config.yaml
n_layer: 10
d_model: 64
n_head: 2
n_kv_head: 1
head_dim: 64
d_mlp: 192
vocab_size: 727
activation: "reglu"
norm: "layernorm"
norm_place: "pre"
norm_eps: 1e-06
positions: "rope"
rope_base: 6080.0
rope_fraction: 1.0
qk_norm: true
attn_scale: 0.125
bias: "none"
tie_embeddings: true
parallel_block: false
init: "normal"
init_std_qkv: 0.0535
init_std_o: 0.0
init_std_up: 0.0535
init_std_down: 0.0
optimizer: "soap_variant"
lr: 0.00902
beta1: 0.95
beta2: 0.95
weight_decay: 0.021
lr_head: 0.00816
warmup_steps: 57
schedule: "wsd"
decay_fraction: 0.695
decay_shape: "sqrt"
final_lr_fraction: 0.0
batch_tokens: [8192, 16384, 24576]
seq_len: 1024
doc_mask: true
train_tokens: 87330000
steps: 5924
dataset: "wikipedia_en"
Each number is 128 + 32 x the weight over its row's rms, rounded and kept within 0 to 255. Layers, rows and columns count from 0. Numbers have three digits each. The size before them is the row's rms in percent of the matrix's.

# gate: layer 5 MLP gate, 192x64, rms 0.554, rows 118-173, columns 0-31
# up: layer 5 MLP up, 192x64, rms 0.608, rows 118-173, columns 0-31
# down: layer 5 MLP down (transposed), 192x64, rms 0.563, rows 118-173, columns 0-31
gate118 103:089132035105164107142106108104153116086058086069135128109152104094146113195087144171128142146118
up118 109:134104128099146061060143145106117121168214145143159082086158138086195122075129119105122150131110
down118 102:131099098198147095144130161156093131114059108140153073184107121167107065114111146101156160147160
gate119 108:145130073148129131126098145150196136138076151109124108092157095144115126136095110080141125081144
up119 106:107116138114128065097104164084139163181089108138122156134200154109143145117150124113145156058117
down119 104:070171148162120151137180146129182086143156165133074131183128181135172122106089092103197140116115
gate120 099:140117125140168089071113134127186163046084145109111112152122045142106158148105152104136128132184
up120 099:135109120119061147061087112150136089164093188108124099161163103081130095129095159085103115205164
down120 101:148152148146111142117113081164164104087160146209087100169150128109119167163115168117134133106176
gate121 111:079186165146123107121134111151183130149112084171134075142118098133094152133095090078142090133123
up121 112:174071107111186095128109134088110140126140170104160185135181131138122125120145150191142133127134
down121 105:144056061124181148179131102096114141133095123092162147123210071144101169183124162173085110133117
gate122 094:130109128114188087079119138115130119118119077116207074153113137106125144165092101090077126153153
up122 090:140138097116163095059114152108170147152129078109132124109106161114123181152150093111151132070122
down122 097:103179089127143195127140147083114161122160160146135119114154184167150216123153125112111176083120
gate123 107:107105147154151127025178153100095182125117103175140113121168074155164113059135121129090144149120
up123 105:144090171163149107011163124109087175105143109209113128132156088137156103117128128141069157156122
down123 096:118186134098100153120164105143101115093211135178071061051104112192123158109145092091124129102131
gate124 102:045138091150110141135130117114136096129109151086128197148137128143121144034100053192132095146158
up124 094:121134100129154122108107116118100084140084170115139175132148117106145172052121066171160146133168
down124 093:114143154150131125113086089093129097070202138143132092094117149159091169117169131131081130152109
gate125 102:187078100109199136172147155144084154149141099138134124158176132109138063165113121086121090111111
up125 094:074113128158109113170138083116146072133080129116154174121137122126095205074146109156121076148179
down125 100:073181154139143177072089122132144074181152083170125108134175137146133159125133180112062113142150
gate126 095:130142100084154185126138155124102091098126109103111120114190076108182112138152169103116120150199
up126 094:169127124149164133166135183111135123082098119126127111160137156106082192126111174135051146118091
down126 098:189113125121188127130111112171147113149110188135093067139190095157140129163125123080124092083125
gate127 100:079096055146158114120176049153151106129080130140167122118189148065137111141195102091152152083157
up127 088:103126159118062116167098207129148081106131154120099149144142132182110145141100110135115104187092
down127 088:161095145076138141124073093164117113101141086119152077139175108084116132084198156144135192128120
gate128 054:083087102126170105065117131136162152166091101130153093126139085101178056114083155116133089145080
up128 041:123071115154180148106155129128136111125114105143100153140163163096120144101101124130211182066143
down128 055:134134127117118136106110122131142115206164158144154110151126158166094106191147166097255090114173
gate129 116:110141116115115102118076113081130210111123133103153107152101123061155146095188068188142147168103
up129 120:110111120166157174151178108168162082129172119129174152170209165120130142125054136078140112095153
down129 121:067121157128158167154131131172110076113108189113073166100146125142108146110150123150112156167139
gate130 096:136135210129184151147130148141129139148081096079098175094105119137127090140096128110160133093127
up130 092:172112143093115181140121115109098093145077099123105099133166081134116093165165114132168096146157
down130 104:116131166138141148096148122151129173117092159097131179104104131103090117163136126050124179131082
gate131 093:083106056076132145122091149150127172121130083110114182130150140199117099064124108148137107121176
up131 100:141127125088121132117170134104130121174103135095148116164113101161083111151128042135133101219159
down131 102:140142078089100094108153152121140101185187184124076057151085108146122118063139089137131171164103
gate132 100:091163123087126112131089101113189133141160097117162106123133111133154167114127194122145103159112
up132 094:128104140160086108164130083164153148157151172058126090099173057159144151111114122163135121189150
down132 095:139144119117122100166156129118185143153113087080126144123111162145130169090155098234136141098151
gate133 100:118159117180112096125150088096126116180136091111136110160134068177156085122131139157106109069125
up133 098:155132044171164122154146134163111141139146088131121146120117073152117097176079123104108175090164
down133 104:139166125136121135139099116092127100138218156114104053110134110133141121201133106160118139113096
gate134 096:098159142151164090099146151140132202115118118133097192077122089126119146145071119149139095073173
up134 090:153137147137182141175176113216158108169148082175143148180068117134070128138149109092164112083136
down134 098:117150128093160132077139081159101144050061118159110183095121140101158112110093164147100191136085
gate135 110:143076101081058081154176110099159155097101090179157096118113092138120163115080146114070118176130
up135 101:123093096130038101215097166144144127105099148095135070174165107146164103107063083130126131132162
down135 101:152072172139098146113152114112135120121143093135103140074095147081097159099126124111198120100090
gate136 092:122114097132119072147105137094162149186159076154128138184098150160102082135117098178149098134123
up136 096:148101107170166104087133129075117087155194099122150201157091197168137067141154080150163113104110
down136 098:107143140109172148123162138104101139124134158151065064130093084089132124137185117170105137125163
gate137 107:110153163104120089115159121122099076135106092130149165215131128150102097147068143154100135145196
up137 099:138159096087091095156124163161107142156158088090129078133132198109135121083203091158115122126165
down137 103:101127137117135164143203141140144127127125106109133146092117100113133083152151135109089149161130
gate138 098:082096098088110133141098147130170133193117058154160092130113075103111173096118132137080109085162
up138 091:095050194113134128135117141149122131087188163120078134102112151156165100143130160104109149125148
down138 096:091129104092140198147129120186121206069124098168124063098130155141169110183129098124137154156094
gate139 096:088134126161106139079176102117103154135122093144143188232089132091129153133145109138108094174125
up139 099:115127144162080160062129165125088152147137105149114124183158099109057125119120104139146076189139
down139 097:086132157107102101104135135099149053143163154177124096143163119139096178101137106103153099106189
gate140 108:194144143150128166141110165149164146154074127101191138156146101154143081117149119075174143147102
up140 108:117108145113137079118133148125087109079203141120144146100161142161108183089122169173092136139097
down140 108:107103076138113097106120111120119065142141133132132093116082145022105099167097091109117147199168
gate141 108:184149096111137107105107112146125150111092128149128077126136107163126119147152086063097140169185
up141 101:220183102128172098092127122178127128127157102121105093172116070160152105125096065143125129180140
down141 103:195140133080077121177090133120096099104148086141100092133139117130148180135157086124137168097091
gate142 095:096104155097154065108134088179125117135196083110100122079092144151158125131097118044102091089157
up142 095:105154148121117130105114084144124046136200132078161097104107146144168139152030160126062093161111
down142 095:089148169176120174134165066091117096119166160137127127086086127113181168147115132120125140131119
gate143 092:138125148117121055137134166187103199155165144132121143127117101105153144076167054104176107093134
up143 081:140142147091202166114109111159150081191109106133109117105085103081144106144113129128073139159121
down143 086:067119137094167096111109139106121117125092085114149146150163173118147091153090212143133066099102
gate144 104:088091055171180092087105129112127155109098133164168123160186130099136149093157138125124135111170
up144 124:102109079158134087078126152156122158132125202150152140154143113110103127126142065097139104117134
down144 107:089127079158101102126143101138040112162114207164180166128103108123111115148137069132137129150135
gate145 095:094131077166092150096180153104123100099096119098163125146162125146194165082144142150097080099131
up145 084:173163184088123131164092146137102156168091146147109131138091159168153120136137103080137133145152
down145 086:071079129105137100188130097167110131078091071096211115114121146087143097077170155116088165172120
gate146 096:113160142094112153136106143161174108133118097151164153074159113161167151138112176105102122058138
up146 103:134083130139126108096126133149159130032133138081114080154131134143134166108129105135148111178081
down146 092:095152095089152157161078121115126083168112134159157081120124077118149082101131131102132111154167
gate147 102:075170140145131137142120145089179091124051142134110180132151134052116115189118110111121121113123
up147 097:136090124069155100117142140181126155136123092129054148073144135171079091103095171135165146147092
down147 100:105128170130111203178102132121138147140135130144138122136127081100190124088147152131159152163140
gate148 048:079094131118160139127080120099111186165068113046126137111083105178182092105117163105130060137107
up148 033:110128106152151081117096127097121128100131167176088131107165112074192125165107167108133167130187
down148 032:129158056126078111129103133186135126092102084090212120178141135130111128153095154118111153127117
gate149 100:123126114130205119123139085131118146123130112096135145159072095150103098118103081079108145119160
up149 100:044132105125115144120122101096103129179174152219107109133188132148147129080105170139125090108120
down149 101:184166108061125135116092118163185154091100072113120077127147077138124165157158120118088143159140
gate150 100:162126119085160056094114159142105099101154120088172105163123124116143108096086119129090096138182
up150 095:103177147104118138126128158032136102121108129198153131145134151167058136097115125166158124118106
down150 099:053098110085132107160129145146089096103087091174178157107116125108114105069105104116130153143085
gate151 109:044091116121136107125090082087141099120132112124135123127168141116118074164167107180181104161152
up151 134:146149165124132115150139169107086152207096116115099122175130138195116077093085174136135061132158
down151 126:115110135101166151108144070089137176179119117170163170153095113117138160168065149147138086099106
gate152 107:079199082136070172159099144136110101150148115111122150173144133163120089112127062093095148095161
up152 091:131089223192106095127136167112111143121141165172132177106142168099137137147083181130196101114113
down152 096:083118148142139128123115154127121139120100044111152175134100080100182146098092150153168100077109
gate153 092:088115118098169081142093110114181154136128093181085090122156173112149090157132070178078087174120
up153 099:189125104100092179088142174144082094134118151077171110123100132135119150107178155133178149104135
down153 098:179098082127164136112137120200097076128111062098170115123062101146087161070114113143112121093098
gate154 093:124135130039128177166112134117143110103130058159139092173076102140160152114154128089153089099142
up154 086:168105103153143111143110105132112070176127175130087118123145187076156146165167194144130145115057
down154 094:177143131109124107102080131188093187154115150121105099095133086141094148129118155120098119125123
gate155 106:087105123152092073119133133150214157111125123163107085162121145110120153110158163127093143141165
up155 089:145111108131130129084093118140162170144131141125109068130131101111069166116169150157077129162148
down155 090:151127141088170136197134126048098134188173102073109117094116155117109130119163075145160136159105
gate156 097:112126100131098100087069161118106170097131190092125084126126104156196112136101124094118095087155
up156 106:120107114162125094130086137118086181133137155090103112141122134157157121147062082122118084103115
down156 102:115190102187106085170090087127049089122179124166087096071116167080145178141166169140097065127138
gate157 102:120090085108115168150106098125200124155093136126113155117057090084144198102101078151109135122114
up157 097:110134165116123128128170136081145139185101151147135139141020065101121199145088137099158088164088
down157 096:073160165152167098141153058162061137173141099142128117167131154086100134083125130084133155159113
gate158 105:167095140133132110117143094135148070131127132091148203180171120176132095096191121128094114143136
up158 104:111191124137166184092129131084089203122096138145119054100174114125122119157119095146104183114085
down158 101:082163147168112158147103136108145115114108130137145127136152142113094032102119207087094116117148
gate159 105:096107129116153110160152074129140238139114109196103183185140137118133127097107127143087091111128
up159 104:195146144158175176177156134123107124127148164126090092124130156054175106171114154113156120094070
down159 108:125165177139114126136079146076140153140138101200131150151149091089145077178058090139070076131144
gate160 083:085086113103153202146074198120131141149142117084134094193148135143149087038128150164156108114126
up160 121:104117125094102164129048154125113130111210135119156112158130129170132143079098100130163154117061
down160 097:096138160121076134096133131121090155084157085168197154052104114147120151167155133119104125151178
gate161 096:100104177123113120108096149108152099111162107108182111206103050142117149103096168120056161166153
up161 092:159148088114137128142146187130050167212121151163090140123158112080115167108172096112133085125140
down161 097:152173174142172081127149155097104133121103155116122106184099104175069135145126155171133089112122
gate162 101:114145151095144113131141127122139137172071142157131109152128093109150173103153102038084148177177
up162 105:147168183108130148114096166153145079158114111080140137063137128142154117122148145140135149185159
down162 098:178123152115094099150156125144177127090171156185078076073130129139147157117143112130132137128172
gate163 105:132136137102118079118107206150111175127126119105150141163150034152143166175095195100116136179139
up163 107:178133149133170170081134122169157144165147100108123089079103125086110122082139130121120151112136
down163 108:125105098138122170152142081138147087199091126125125146112071135115158074068139132078156174136138
gate164 105:083095114122192127136120214118122135162133074173114098161142143148164088205108077105086096087129
up164 125:198100121122152135100103104119118083082115065120146103125149122105074191062169164138152168123108
down164 103:165143119123082146148163131186173131144118111109123139190090093120120147058108121162126062100130
gate165 099:125151109150084118138140039178166116103110099039091096165109099145150086125173105133089104150140
up165 097:131060152122132163132054164131084136134115164183138145092162161125150183174088188142174149130111
down165 101:083134145167123104073107170101139132154150128132172195103126171145137087164119177152130122116179
gate166 106:136107062108138139079130099113107099193061156134139122134198079109151090192116142199151112111180
up166 130:169135185128111152070168151132149149066156125135166100143146186140093136104129127108149121076105
down166 125:180108167121156123140107122130176144122148089125064122154153151129065188137104129137115136092134
gate167 105:108143094155157139147140128159186165171112067150140102150100091124139173155118164134089110134093
up167 100:126098149180090159157126102125131120200141042120189106198119136138152123126139139088101113119167
down167 105:127137175145139169143126106057100104099158136115105113136089183122112184057154100090186163147073
gate168 102:093092153069181109087136157121123129141146131115076080115129112141131090072099102081086140142170
up168 101:185135145225135149128119130123120094162097165127157174141126135111134131158120133173146114174128
down168 096:111079119158147114166113084134149170077061138099150101164138154130166118112108157181108113128079
gate169 092:144162095132099202134134127119181126144123079096146104139151152117092114159127127139184094156166
up169 085:111129137155142174122082099106105069174133057198086139156086116096107121108139130128103136108077
down169 087:091113117084133156085084084179115157138070111111131123092153085137114133190123157114166093147128
gate170 105:143068190110159118096117125201086136157134108154119165173103120139173099069123068141202120135174
up170 102:091110171101124100075180099149061132134115135151185153164097125165158094140116042116168118159116
down170 101:084102157137160115149157084131135072117092063061108114123112157080100191101100105139145124134149
gate171 098:125163162117124136106091198139122097110110191138143106168144073073201118147114099127071117129141
up171 095:127096132166135166121113167179137142115054162131140102135091121104145139152093068071105125137119
down171 096:119141161177114143055135092118122073152099152161134176127122155100108113121110144116130120095083
gate172 098:106174097147109107118107127152140139146066152140164132132088099071129093150164150146210073144126
up172 085:155082111138176125126118123141043133142179134102117099132151105087134113107166165149123173141168
down172 094:129082086159176095121110083072115147159090086161131070080133115144159086173156083160118094116157
gate173 114:110107100174102159143097113083160135106088117098127144143123149114156180072159097201191148189174
up173 116:086073065142131118119126114102114180147136125118151186142161131088158123126171100142139128145134
down173 113:165116141084046101141147129126106075051105134122140120119161174152137092096165131126129145121109